config.toml
n_kv_head = 7
d_mlp = 1792
vocab_size = 10765
norm_eps = 1e-06
rope_base = 10000.0
rope_fraction = 1.0
qk_norm = true
attn_scale = 0.147
extras = ["local attention windows", "shifted keys", "exclusive self-attention", "value embeddings", "value residuals", "hashed n-gram embeddings", "a smear gate", "learned residual scales", "skips across layers", "capped logits"]
optimizer = "muon_variant"
lr_head = 0.00537
doc_mask = true
train_tokens = 289700000
Each number is 128 + 24 x the weight over its row's rms, rounded and kept within 0 to 255. Layers, rows and columns count from 0. The size above them is the row's rms in percent of the matrix's.

# layer 10 MLP up, 1792x448, rms 0.0994, rows 1740-1791, columns 64-127
size [100 104 101  97  98  80 103  92 100 102 102 104 107 100 107 104 104  94 102  79 101 101 101  92 104 105 102  93 102  99  97 105  96  97 103  88  99  98  95 101 102  98 105 106 100 105  99  92  87  97 103 105]
[[110 134 129 122 118 104  91 117 154 131 142 144 108 147 101 133 107 116 133 122 169 136 110  93 135 140 157 124  98 110 130  66 103 125 149 159 104 161 103 107 162 122 138  88 141 143 120 150 127 157 143 185 142 140 142 108 128 146 181 120 114 158 154 142]
 [169 121 123 117  84  90 144 109 127 125  76 132 106 139 141 117 127 145 118 152 143 133 146 122 138  89  97 123 124 108 104  95 125  85 144 140 112 122 137 107 119 152 126 146 103 130 112 105 128 115 177 103  92 140  92  93 133 106 117 122 136 101 113 139]
 [149 142 144 147 151 143 165 137 106 117 129 166  89 145 142 131 112 142 112 124 131 115 102  84 153 137 150 137 164 130 119 141 167 125 125  91 158 145 123 138  88 117 150 136 142 108 128 121 124  84 119 125 112 164 113 151 149 133 120  65  94 100 142 133]
 [125 119 166 150 122  66 136 148 126 129 132 117 117 124 152 154 130 102 126 137 100 130 131 123 152  85 132 155 161 117 124  91 166 165 135 115 125 130 153  92 142 147 159 107 175  89 155  94 125  94 134 113 105 173 129 117 146 114 136  95 145 125 132  97]
 [ 94 140 105 154 183 134 127 157 167 158 133 134 127 120 148 165 138 166 125 126 120 135 116 167 117 135  91 148 117 138 103 120 117 106 107  92 123 135 131 148 150 143 118 154 114 117 147 149  93  91 114 131 113 112 127 125 122  71 139 119 106  91 124 105]
 [156 160 138 120 150 122 124 128 132 151 124 151 105  97 107  94 115 147 131 166 145 120 110  96 112 110 179  99  94  86 130 119 138 132  97 120  95  93 159 132  95 105 149 135 124 147 132 171 131 104 135 148 118 128 181 114 115 116 147 140 132 136 116 102]
 [ 91 141 103 111 133 145 139 114  79 111 158 111  77 103 169 134 177 176 128 141 148 145 151  92 147 144 151 189 127  69 112 126 116  93  87 119 121 121  75 159 117 162 120 121 138  85 207 123 125 173  84 121 109 114 138 137  86 129  88 194 119 114 151  65]
 [143  93 149 107 106 135 108 121 116 111 135  94 158 118 121 109 119 129 111 119 152 158 147 128 118 137 147 166  84 107 125 118 162 108 119 132 143 141 164 122 132 130 110 101 146 116 154 138 105 102 134 132 122  86 201 113 144 130 116 135 161 149 147 131]
 [133 149  82 121 144 126 160 125 156 113 147 182  90 132 113 115 135  99 141 125 142 127 144 117  79  89 156 153 146 129 117 155 107 159 172 110 142 102 112 143 104  90 178 150 147  91 158 101 133 140 145 146 122 156 103 146 164 174 109 117  60 127 118 147]
 [127 104 116 117  67 111 126 124 144 112 141 137 116 115 154 143 133 166 138 101 159 128  73 148 120 152 111 112 116 115 133 126 150 147 132 126 103 153 119 102 163 126 122 150 100 161 137 103 141 168 137 178 112 139 119 143 124 122 106 103 161 114 159 126]
 [124 157 133 127 143 115 125 136 123 128 139 129 109 165  98 116 155 158  91 146 126 135  95  85 114 107 140  98  96 152 123 101 160 111 165 102 124  90 124 125 124 111 129 109 130 135 131 116 123 136 110 165 132  90 143 118 167 135 169 136 144 165 101 131]
 [161 104 136 119 121 112 137  99 152 107 109 146 119 115 186 124 110 135 105  93 142 107 121 151 165 132  83 128  99 131 135 171 119 152 136  91 124 123 185 193 116 130 148 162 137 127 168 162 152 124  88 133 158 144 110 122 166 119 101 107 130 113  88 134]
 [125 111 134 139 160 162 108 139 107 132 146 194 118 149  92 144 111 192 128 134 127 128 114  78 121 156  91 100 130 175 139  74 133 142 142 133  93 120 136 167 141 123  82 129 112 133 129  81  87 135 126 164 156 123 107 132  92 120 135 131 104 104 152 110]
 [150 136 143  98 135 103 139  97 118 129  98 154 109 113 157 160 132 174 137 120 134 132 106  82 156 118 176 154 170 101 133 116  99 114 134 133 121 134 107 100 168 109 163 143 151 137 103 180 130 145 146 135 109 133 135 139  80 163 109 133 134 143 125 109]
 [135 135 128 176 107 113 126  91 114 134 100 116 128 135 103  97 103 144 163 119 126 116 119 103 129 126  96  87 162 109 113 141 155 125 109 170 177 120  97 113 129  95 132 149 151 115 108 107 143  73  96 116 115 126 133 171 103 122 115  86 126  81 144 120]
 [142 149 165 105 161 146 144 159  98 150 132 144 147 138 102 104 149 148 112 140 125  89 151 120 122 124 123 129  88 105 111  91 107 121  89 126 100 120 148 115 144 165 112  76 151 129 150 122 113 151  91 145  91 130 119 121 138  99 133  98 138 107  97 109]
 [145  71 107 120 148  99 130 169  88 157 102 130 146 178 136 160 112 141 173 132 155 121 167 105  97 162  78 132 144 116 122 163 110 132  89 114 130 156 124 160 113 152 106 119 145 102 146 125 160  91  95 149 147 122 139  96 140  94 125  99 131 130 128 158]
 [ 80 112  80 101 154 146  74 128 101 134  93 142 153 111 174 137 120 126 111 140 120 139 125 121 124 122  95 170 155 135 121 165 134 112  79 116  93  79 152 160 139 109 101 142  83  89 103 134 115 149 127 107 119 158 142 139 126 128 109 110 154 142 102 178]
 [124 154 146 124 163 132  82 181 162 139 100 137 154 141  88 137 115 119 127 143 134 123 172 133  89 130 140 156 144 121 165  94 108 121  98 117 145 161 156 141 144 193 131 121 118 152 115 118 146 139 143 104 101 101 119 154 104 150 125 120 165 148  86 136]
 [131 115 139  99 115 149 138  94 122 114 111 153  98 150  94 125 166 128 116 188 126 125 101 143  94 167 120 125 111 172 150 124 118 117 129  90 111 140 116 100 137 103 134  43  93 130  83 122 142  96 165 126 135 131 102 132 156 129 151 100 114  95 112  75]
 [142 115 120 101 151 114 105 199 156  95 147 125 126 150 117 130 101 125 134 111 141 146 115 128 157 120  96 104 162 109 133 121 114 157 184 139 104 146 130  93 171 120 139 132 134 120 152 121 109 134 127 125 149 134 150  80 140 115 117 113 116  89 100 104]
 [150 135 158 121  97 136 122 128 153 165 147 138 146 161 132 161 142 175 161 133 137 102 122  95  91 127 146 113 135 115 129 117 130 135  92 132 140  59 154 159 121 138 123 167 110 118 107 121 116 100 114 172 109 133 153 154 143 129 125 102 130 153 131 147]
 [139 158 115 109 144 169 137  79 124 205 162 113 116 127 111 136 135 118 106 166 108 167 106  71 145 150 120 125 120  90  91 111 153 139 123 109 123  82 110 137 128 117 103 120 168 108 126 124 168 152 156 126 174 112 175 185  90 107 129  97 146 147 134 151]
 [134 164 141 124 152  64 103 119  98 124 126 148 136 104  95 154 160 125 135 106 135 104 111  76  73 128 173  92 160 114  79 135 123 159  98  97 161 152 122 148 152 120 147 116 143  97 115 115 125 120 118  62 168 100 119 132 124 118 153 136 107 104 141 130]
 [ 97 135 122 127 126 167 131 132 151 108 145 136 142 140 111  94 113 149  85  89 127 136 118 168  94 141  90 106 124 167 180 154  89 146 146 144 149 124 113 122 112 121 135 105 148 107 142 147 163 126 100 169  94 155 151 112 133 105 105 147 144 143 145 158]
 [113  77 147 141 124 155 173 126 159 113  99 161 112 146  82 111  97  99 142 120 100 125  84  85 110 133 106  85 122 118  92 166 127 106 118 124 140 145 168 132 149 150 150 100  93 131 143 101 156 120 142 156 163 121 163  95  71 138  97  82 114 128 144 147]
 [126  99 119 152  86 178 156 143 104 190 142 127 131  99 121 139 147 123 131 138 107 129 151 139 137 136 135 141 139 133 129 153 143 114 116 133 106 118 127 114 107 148 135 125 118 114 116 112 100 116 138 114 127 136 130 130 180 152 106  79 130 124 128 106]
 [142 125 129 174 138 136 107 169 172 124 144 159 124 161 157 133 152 183 150 108 104 123 126  77 146 116 101 125 121 184  97 118 150 147 113 109 136 127 118 124 119 106 157 141 143 129 123 132 184  80 132 109 137 108 176 154 111  85  79 150 136 122 207 126]
 [ 74 139 134 149 149 100 165 134 133 126 152 138 117 148 155 167 142 131 111 155 122 186 163  92 105 141 156 125 166 128 152 166 143 147 116 138 135 132 151 154 132 107 126 121 121  85  95 142 165 123 135 114 173 155  72  99 123 151 148 145 137 165 160 148]
 [110 143 143 153 135 152 138 177 135 156 100 123 146 134 138  91 150 125 121 120  91 118 130 125 116  71 122 146 150 104 138  91 107 158 117 140 124 109 121 129 131  98 143 122 114  96 112 117 122 197  96 137 179 185 137 143 145  68 115 118 107 114 149 144]
 [153 105 138 123 162 158 127 120 100 125 135 121 179  85 139 157  92 148 106 136 128  72  79 141 133 155 113 140 111  96 110 167 139 108 132 118 166 106 124 151 151 144 118  86 123 127 148 147 147 125 125 161 153 109 128 116 106 125  84 159 116 164 102 154]
 [145 154  82 175 128  72 148  94 118 160 114 135 104 145 120 105 131 117 105 117 147 152 148 123  78 119 133 136 137 119 148 147  85 109 145 111 152 115 132 106 119 179 143 166 161 132 126 145  96 116 114  83 108 111 155 136 118 137 115 152 128 127 131 144]
 [ 79 137  95 110 147 122 140 112 131 130  74 134 131 115 119 160 134 100  96 122 147 116 136 142 146 106  91 154 102 142 101  89 136 115 105 114 142 120 107 148 145 121 105 184 149  87 136 137 130 128 121 113 137 108  89 104 106 125 167 130 137 138 140  94]
 [148 131 151 162  93 136 116 139  91 139 162 170 141 134  93 112 136 147 116  75 112 126 129 135 111  97 146 108 132 110 135 148 156 170 188 133 178  73 116 113 109 122 170  92 157 131 131  90 134 164  86 172 145 102 102 110 136 114 113  77 169 121 164 129]
 [128 106 136  99 137 140 174  78 106 136 145 174 145  97 144 160 128 142 115 142 204 108 149 116 122 103 134 129 179  85 146 125 128 110 150 115 154 129 152 126 139 163 162 130 176 100 162 128 121 127 131 101 109 155 177 140 138 101 105 142 180 101 126 119]
 [141 118 100  94 131 131  85 135 192 148 130 121 119 103 126 147 137 151 147 139 125 126 140 139 126 137 180 118 107 117 117 132 142 118 109 137 143 138 148 149  91 119 136 127 140 105  98 106 149 164 107 151 121 147 163 138 141 116 121 116 103 157 118 111]
 [152 152 102 168 110 151 108 150 105 135 145 137 126 126 129 152 133 173 150 138 112 108 118 103 122  69 157  92  82 184 140 120  93 117 124 109 122 144 114 141 117 149 153 126 161  94 138 110 141 123 123 125 172 135 136 145 155  79  99 146 171 102  98 170]
 [214 111 104 105  93 161 174  84 130 148 140 120 134 104 135 101 117 135 101 125 184 104 135  99 138 122 115 175 126 123  85 137 104 147 115 110 138 147 143 140 129 119 102 116 149 125 116  70 137 161 111 150 125 173 133 113 141 144 117  97 141 121 147 127]
 [135 131 131 124 121 137 124 135 105 135 140 116 134 114 145 116 123 104 125 136 126 115  98  78 156 124 138 154 128 126 103 120 156 137 137 168 124 115 118 116  91 125 170 122 176 103 162  78 108  96 148 134 154 144 130 151  98 121 152 131 151 155 116 117]
 [129  98 114 131 123 150 112 203  62 153 110 125 136 110  94  97  92 134 141  97 132  86  94 131 181 147 105 129 100 125 136 154 138 123 106 163 122 158 138  98 140 114 112 121 122 124 178  90 148 127 144 121 169 100 126 113 140 135 145 120 151 125 136 152]
 [104 124 102 128 116 100 152 132 155 159 108 112 147 142 118 114 117 101 153 114 122 117 146 129  97 104 137 131 149 112 144 109 134 129  79 116 141  99 130 143 121 127 103 100 149 113 136 116 125 159 144 118 147 135 142  96 131 128 169 145 129 153 107  79]
 [143  97 165 146 144 127 133 136 126 133  77  94 152 123 119 172 140 153 104 116 110  96  91 124 103 169 145 113 111 142 102 141 126 137  97 146 107 151 139 154 147 119 178 125  57 141 123 101 121 143 103  97 157 160 152 148 104 117 127 144 169  91 112 145]
 [126 147 114 140 169 156 109 104  89 142 131 124 130  77 129 174 132 120 121 134 150 103 129 118 113 134 118 123 136 105 176  94 152 146  87 154  85 181 165 139 116 130 156  85 109 123 125 120 146 141 136 166 148 146 120  83  92 112 133  91  92 120 142 113]
 [102  88 150 113 111 152 114 155 131 105 125 127 164  84 140 115 138 139 143 121 102 140 112 116  94 185 138  92  88 155 120 151 107 164 110 100 152  52 145 147 120  77  97 153 145 127 167 130 145 117 139 145 119 136 121  95 102 160 140 124 106 115 147 117]
 [ 99 153 128 130 137 120 137  97 151 151 126 104 163 137 152 135 107 116 128 149  83 115 125 110 102 112 122 115 158 125 100 102 131 111 133 158 121 104 132 103  80 118 140  97 119 101 101 115 212 119 112 132  84 159 152 149 132 124 118  98 116 103  65 127]
 [123  98 139 103 125 176 143 118 122 137 141  91 143  99 131 121 120 108 109 117 134 147 143 164 129 140 107 147 129 142 121 137  94 157 161 106  89 154 183 135 127 138 132 176 122 113  92 132 130 133 107 100 134 158 118  99 127 142 114 149 146 116 141 123]
 [140 118 175 139 158 136  89 137 179 120 136  94 115 128 132 110 134 136 121  82  94 104 144 129 137 138 155 130 137  88 174 151 144  90 141  73 100 129 141 103 111 151 104 156 114 115 131 146 121 156 145 158 102 174 151 184 129  93 110 124 133 134 108 133]
 [123 103 145 123 152 128 106 115 149  99 150 165  81  84 113 104 157  85 136 109 118  77 134 136 150 105 118  83 135 135 174 158 115 117 144 133  79 106 147 144 135 136 159 130 114 108 181 128 115 148 125  91 142 104 122  85 104 127 115  87 128 151 155 147]
 [117 138 119 146 129 119  99 108 123 137 128 101  96 166 130 116 105  39 133 124 126 108 140 127 109 107 154 183 111 133 111 116 138  89  86 167 139 129 113 132 130 141 137 102 134 140 166 164 128 103  85 147  85 147 134 121 146 135 129 125 163 119 173 129]
 [163 123 149 130 151 134 131 135 123 108 110 111  90 146 133 131  99 161 125 125 124 101 132  86 110 174 171 128 127 114  82 120  99 115 121 181 133 133 106 118 177 151 140 139  99 134 146  99 113 113 151 157 135 107 104 120  88 148 144 100 152 126  97 139]
 [117 118  89  92 143 135 111  93 149 139 149 145 139 160 140 170 121 121 117 130 117 126 134 135 139 172  94 131 130 140  96 126 124 111  99 139 165  81 159 143 155 142 129 154 113 177  82 136 153 145 128 121 108 112 122 101 139  92 113 148 135 141 104 175]
 [149 121 125 124 108 111 115 129 168 147 171 129 159 121 109 128 106 148  94 100 149 138 123 116 132 110 116 166 140  83 100 154 105 131 135 124 183 157 120 143 127 128 120 111 137 139 118 130 172  83 121 134 115 107 145 172 119 108 167  99 131 175 125 115]]
# layer 10 MLP down (transposed), 1792x448, rms 0.102, rows 1740-1791, columns 64-127
size [ 99  94  98  99 105  93 108 101 100 105 102 105 104  99 105 103 105 101 100  75 103 103 103  94 108  98 100  99 100 104 103 103  99  94 107  90 104  97 103  97 106 105 106 104  95 104  97  92  92 100 101 103]
[[112 114 176 140  89 135  88  83 153 163 135 134 147 119 118 111 137  95 101 108 138 135 146 138 134 149 134 111 114 140 131 115 128 110  90 131 109 178  97 115 134 151 137 123 158 150 106 131 137 120 149 128 127 171  70 147 146 145 147 117 133 123 120  62]
 [163 154 139 149 145 107 132  95 110 131  85 140 137  77 147 123 166 106 128 162 154 113 136 163 120  62  94 119  71 132 117 122 145 118 105 127  96 166 116 115 121 128 120 134 161 130 106 140 110 115 169 160 118 133 132 143 140  94 120 140 182 127  99 149]
 [152 113 147  94 123 160 105 112 103 122 125  83 157 114 113 161 128 142 142 103 169 114 114 119 148 124 118 141 132  99 150 109 107 104 122 116 152 152  96 103 160 132 117 124  99 113 124  90 113 111 117 185 176 149 143 119 138 152 130 158 139  79 145 131]
 [128 119 126 132 146 112 124  96 134 122 115 157 149  93 133 149 136 136 107 143 123 135 163 118 162  96  99 104  94 115 146 162 113 121 111  89  86 104 130  98 150 139 165 140 136 174  99 134 174 100 103 106  78 158  82  77 136 110 112 134  80 130 137  96]
 [153 120 143 139 114 139  86 195 102 122 131 114 163 126 108 141 110 134 137 177  85 148 177 160 156 120 102 156 135 156 139 115 123 109 127 110 111 162  84  96 105 108 102 123 167 123 143 122 161 132 147 108 140 122 146  99 168 170 153 139 122 169 116  92]
 [137 130 122 137 146 116 141 127 114 106 122 109 135 132 111 100 102 141 147 122  99 145 120 159 139 155 158 162 152 132 131 148 171 130 169  89 141 171 145 121 155 134 160 158 132 102 114 125 122  98 122 103 111 125 133 137 125 128  96 114 126 117 179 128]
 [131 123 119 143 116 135 116 117 132 177 157  98 131 124 114 120 140 134 147 178  72 129 146 119 160 127 142 140 122 107 175 136 105  93 124 127 123 110 128 142  98 160 152 164 124 102  99 180 170 151 111 112 154  93 122 136 144 113 131 141 156 133 142  89]
 [127 139 141 107  77 126 145 157 169 112 139 128  99 123 139 148 128 101 148 156  97 158 126 146 122 154 167 170 142 149 126 146 100 100 147 146 189 126 128 156 138 103 122 130 151 128 120 161  83 131 172 118 132 104 156 102 147 105 112 112 121 141 160 136]
 [123 148 113  85 115 164 160 120 151 117 160 126 138 139 136 163 115 125 132 110 129 126 157 162 173 172 155 121 154 155  96 124 106 122 148 100 163 165 136 131 128 129 125 123 146 111 113 152 113 118 100 155 129 121 127 122 103 110 124 158 136 162 158 159]
 [130 137 107  91 151  98 124 148 118  82 153 139 125 146 144 133 130 111 141 139 122 158 111 149 148 153 118  85 100 129 163 126 125 131 118 124 107 138 109 133 155 160 111 142 144 132 114 106 123 121 183 162 191 191 128 125 113 205 116 119 152 150 140 128]
 [130 144 140 100 116 123 117 124 100 116 122 165 140 140 101 146 125 151  96 107 137 139 114 109 114 139 142 126 148 130 138 124 159 164 160 146 117 113 133 136 130 146 147  73 114 127 131 107 107 130 143 192 167 113 155 159 153 128 107 111 152 153 127 123]
 [106 166 128 134 129  94 104 125 127 122 113 124 145  80  77 139 119 136 130 173  98 122 150 157 114 162 123 148 157 163 132 119 130 132 163  91 127  95 109  67 118 125 114 162 129 137 113 149 173 145 156 140 133 151 130  93 116 119 170 128  93 147 161 107]
 [106 113 110 125 119 161  88 111 132  92 113 170  88 133  97 140  88 126  71 126 181 143 151 153 119 111 130 122  88 152 109 142 117 129 129 118 134 118  81 166 136 126  99 173  98 106 129 135 131  95 117 142 146 139 100 157  82 133 135 133 152 128 140 120]
 [105 114 125 144 159 134 135 142 176 130 136 141 146 129 174  94 133 113 138 113 119 118 101 142 121 164  83 146 179 130 156  74 132 113 110 113 127 135 113 125 136 119  98 110 101 115 124 111  91 166 148 124 118 134 140 141 120 136 168 185 100 122  95 156]
 [120 131 153 136 157 134 137 183 113 114 120 129 159 143 121  85  86 140 126  84 120 131 129 167 130 106 122  78 128 121  77  77 127 125 131 143 131 153 138 109 115 153  91 126 131 122 110  90 103 105 112  97 147 118 129 147  90 151 126 134 108 135 118 108]
 [ 98 165 145  99 133 147 110 136 162 171 105  89  87 115 138 120 137 131 141 133 146 130 170 138 156 126 105 135  96 158 136 135 118 123 111 135 144 103 138 119 109 121 150 125 123 114 127 113  85 154 114 151 126 132 156 111 126 152 137 144  91 161 133 156]
 [164 122  90 113 104 105 133 148 117 148 101 134 126 185 112 136 133 109 145 123 153 101 116 128 103 122 130 121 125 136 105 121 119 130 126 126  93 179 113 126 162  99  97 142 129 122 110 145  91 137 127 109 153  96  76  84  95  97 150  65 105 112 133 104]
 [126 113 117  72  90 151 117 147 138 112 149 138 124 140 135 125  88 101 133 125 135 124 114 109 107 125 131 138 123 124 114 167 149 107 122 122  83 192 169 127  85 149 150  85 119 131 115 183 136 132 130 115 107  97 133 137 114  91 142 126 108 111 162 124]
 [140 108 160 110 118 123 130  90 164 132 129 147 127 120 110 126 158 110 136 157 142 150 130 128 124 103 130 139 192 131 133 122 129  99 101 107 130 150 133 166 133 145  88 130 128 128 143 139  80 106 154 126 130 130 100 124 131 122 123 129 130 110 144 109]
 [139 110 138 140 143 152 126  92 154 147 121 154 119 145 157 139 137 169 121 126 121 135 127 128 131 125 149 142 137 102 135 143 122 168 159 144 149 155 139 132 127 144 146 132 112 105 162 136 133 105 119 115 110 105 100 103  77 109 112 101 110 136 140 127]
 [143 126 141 135 144 141 142 169 138  85 127 152 128 109 152 134 126  97 121 139  89 154 103 166 113 118 125  96 112 122 126 106  89 152 144 117 103 131 117 110 104 136 175 145 159 139 147 128 139 131 129 119 107 127 126 100 170  97 123 118 122  93 146 166]
 [117  90 140 154 128 134 139 123 116 144 147 120 131 138 151  90 164 121 119 145 114 129 109 106 141 108 159 164 142 117 111 147 154 139  68 179 105 128 123 106 107 145 125 115 117 137 131  94 102 151 120  81 150 114 110 106 115 120 141 128 149 127 148 131]
 [107 142 110 106  80 158 130 136 137 115 171  88 104 100 139 124 126 107 133 152 114 117 147 130 136 143  95 116 145 134 128 133 128  98 105 158  81 166 132 166 133 119 117 138 155 152 138 129 149 156 143 182  92 134 134 150 158 159 160 132 135  99 116 106]
 [129 111 141 123 120  76 139 108 116 113 133 138 131 108 108 122 163 127 132  83 115 123 156 136 108 136 111 136 164 155 173 142 154 107 114  93  85 136 147 134 122 129 124 117 122 147 122 141 135 119 130 127 113  87 142  91 139 127 153 134 103 106 133 133]
 [120 109 117 124 113 150 174 145 139 131 141 113 121 113  90 121 114  90  84  85 195 107 122 163 133 114  91 175 124 114 130 130 155 107 165  94 114 123 116 139  89 138 136 119 155 113  74 120 118 109  87 114 116 129 140 109 158 140 156 145 176 117 142 142]
 [152 121 155 157 139  90 167 123 113 128 103 144 133 103 115  83  84 113 111 144 110 124 110  98 122 171 137 142 126 105 138 152 149 104 127 149 121 120 142  96 117 136 136  88 159 196 147 126 122 189 138 108 143 151 119 135 122 136 138  97 142 131 153  58]
 [106 156 139 132 158 156 125 118 115 143 149 142 146 109 155 141 117 121 118 161 128 121  79 129 154 139  77 122 158 139  97 144 159 143 156 160 114  90 141 153 127 112 173 120  88 173 113 168 122 150 145 138 101 120 147 148 112 155 167 122 151  97 134 128]
 [187 159 124 123 106 139 146 118 178 136 128 109 104 155 116 170 131 141 133 116 130 108 115 131 109  74 121 146 119 151 141 123 131 135 135 106 139  85  93 149 127 109 148 115 150 147 106 114 135 124  88 112 140 131 122 129 134 126 164 106  73 153 145 113]
 [125 138 118 177 153 133 103 136 124 117 138 144 102 156 112 104 119 133 136  96 136 153 114 107  88 180 127 106 133 116 116 117 123 132 133 144 167 131 138 132 134 121 148 134 103 122 134 117 146  78 104 175 168 161 123 198 143 100  88  84 134 130  71 124]
 [145 106 114 122 148 115 148 115 113 114 162 115 132 137 121 130 142 112 112  89  87 135 127  83 138 115 125 157 117 103 120 112 142 107 129 101 131 116 145  89 126 114 142  80 113  98 144 130 146 113 117 100 125  86 130 104  97 105 151 142 118  97 136 125]
 [173 128 129  99 156 114 130 148 100 124 200 110  88 136 146  83 117 186  94 111 132 118 116 152 174 117 126 128 124  85 153 182 152 102 112 145 157 141 135 118 164  79 134 136 134 178 139 119 140 148 156 125 121 116 124 137 153 148  93 149 150 147 185 114]
 [162 154 107 133 115 124 115 102 129 132 120 127 104 116 136 115 130 128 108 143 162 172 131 161 150 140 145 125 145 112 172 114 105 106 150 154 157 176 144 103 123  90  92 111 145 133 126 132 137 118 127  98 119 141 108 151 140 130 173 108 121 147 147 118]
 [138 112 114 127 128 140 135 116  93 134 169 142 148 121 192 143 104 127  90 164 115 119 153 121 125 136  74 160 121 114 133 116 125 122 160 149 166 122 156 165 168 144 122 120 150 180 139  95 124 138 139 105 105 138 131 134 121 131 128 144  63 117 132 134]
 [114 158 116 132 158 115 148 105 102 146 146 142 140 123 143 136  82 127 105 148 149 157 136  94 131 149 122 124 112 124 116 153 152 133 124 141 146 159 134 138 133 112 106 149 167 137 121 131  70 126 131 119 106 131 129 103 108 158 127 119 140  98 139 136]
 [149 103 180 145 140 151 153 102 134 148 125 159 114 115  94 157 106 146  84 143 142 129 168 158 129 158 122 149 147 115 167  82 147  87 118 139 150 149 125 131 155 120 150  96 140  95 107 148 153 124 119 148 155 144 137  64 125 114 108 104 145 118 108 127]
 [116 100 139 158 103 163 162 161 137 113 120  76 167  88 189 112 130 116 137 100 110 108 160 108 125 136 114  99 171 168 149 119 120 167 153 126 139 153  94 135 150 134 124 153 139 133 112  81 146 138 107 125 163 108 132 168 121 106 155 177 131 118 117 138]
 [125 107 144 149 102 162 129 117 146 138 110 119 132 195 145 143 177 172 116 105 137 114  83 136 134 129 137 135 114 142 106 102 152 148 126  95 113 165 144 124  97 162 116 185 120  98 146 111 156 133 121 168  97 130 109 156 143 135 134  76 126 130 173 140]
 [141  94 103 131 113 130  97 100 108 119 122  96 160 161 125 149 141  98 113 120 162 110 134 138 130 139  96 112 155 106 109 131  78 147 131  94 122 125 130 121 165 127  93 133 138 145 142 130 129 115 115 136 149 106 117 140 167  59  99 154 186 108  88 116]
 [112 132 139 115 133 120 162  98 120  99 136 103 124  96  76 148 165 120  98 135 142 143 127 114 152 138 120 116 131  94 127 171  89 148 148 120 160  86 147 149 152 129 139 131 143  64 160 153 135 133 155 109 137 134 118 129 100 142 136 140 142 172 152 126]
 [ 84 167 135 118 146 122 138 159 125 124 115  87 114 158 103 149 132 142 108 111 116 117 141 104 123 117 156 139 115 154 121 136 123  99 139  87 132 130 145  95 139 156 161 159 152 147 119 128 133 137 102 133 118 141 154 136 126 162 108  97 148 146 161 130]
 [129 110 114 141 142 109 128  82 134 112 146 143 151 111 125 105 154 154 142 123 183  95 122 121 100 164 101 110 141 137 151  85 129 148  98 110 101  75 151 114 102 102 133  97 159 142 111  94 111 137 128  91 148 166 150 119 113 158 140 147 151 120 108 132]
 [152  96 137 123 109 138 145 103  97 135  89  93 138 178 120 136 152 127 133  94 128 133 108  92 153  94 140 117 152 122  96 152 118 125  91 127 153  98 131 143 157 138 125  93 108 135  74 126  98 144  94  95 108 117 102 138 128 133  87 109 106 137 129 141]
 [150 111 113 152 130 177 128 108 144 136 125 112 141 108 172 142 156 151  96 138 152 126 150 150  96 149 126 117  95 137 156 110 164 136 126 177 112 119 150 115 144 140 110 130  91 154 130 100 146 152 122 149 108 162 129 139 136 183 144 130 119  73 128 129]
 [100 106 132 119 100 122 118 116  97  81 134 125  97 141 176 113 118 117 165 125 141 104 185 107 141 135  85 122 106 114 156 160 142 114 169 116 116 146 103 118 105 137 162 127 155 140 122  98 137 146 138 124 120  97 129 103  56 122 107 127  84 128 135 128]
 [ 73 133 138 151 136 144 128 120 129 148 136 122 126 103 148 163 130 102 127 164  78 140  80 111  67 130 128 148 122 148 117 124 156 151 182 174 110 117 194 151 101  79 119 118 145  78 148 129 158 130  53 118 101 145 178 117 130 128  87 115 126 122 130 121]
 [109 127 125 138 147 182  83 120 173 159 123 110 114 117 134 114  93 112  99 162 160 103 156 111  68 149 107 156 120 125 102 142 153 132 158 160 129 118 105 109 120 125 138 162 166 183 139 105 163 107 131 110 117 103 108 156 139 139  81 118 176 130 114 102]
 [169 136 133 118 125 122 114 133  76 183 133 143 142 119 107 124 146 128 120 157 162 179 127 134 127 116 171  87 108 128 113 149 127  80 145 121 151 152  97 143 112  98 156 110 121 162 135 142  67  88  92 140 125 155 157 105 126 163 135 117 140 143 151 136]
 [144 125 118 166 106 124 118 107 137 145 121 128 163 113 139 116 124 113 103 160 128 113 130 113 143 125 168 174 170 145 150 154 132 136 117 149 107 151 115 114  98 175 128 107 109 138 109 105 107 131 155 116 102 128  92 120 113 149 121 150 153 107 150 101]
 [147 132 142 146 140 140 118 142 139 139  86 131 172 110 120 143 113 128 132 129 140 165 137  87 102 145 138 147 158 108 120 141 165 107 153  86  97 150 127 132 125 123 114 106 123 134 160  81 138 168 154 148 131 123  77 133 117 117 120 158  88 137 101  75]
 [145 154 125 145 106 153 129 111 127 141 107  64 131 112 108 140  73 152 118 141 123 113  80 124 108 128 127 173  86 125 163 138 118 138 196 158  97 136 146 151 146 141 136 179 142 166 104 125 135 186 119 149 154 139  67 121 108 127 114 172 139 155 105  89]
 [123  85 144 142 131 111 106  96 123 144 133  97 125 116 139 109 121 174 132 121 159 131 189 124  93 146 138 158 102 114 151 147 132  95 111 126 135 127  87 134 147  83 132 102 157 104 145 130 136 114 126  82 109 156 141 130 137 136 113 169 118 135 124  92]
 [118 152 120 103 118  91 128 124 100 150 133 101 155 137 105 112 114 161 111 152  97 115  84 117 113 152 121 214 163 118 122 126 104  90 132 165 126 142 174 118 131 121 167 113 163 117 101  70 135 130 129 145 101 118 133 102 127 162 176 121 144 150 181 146]]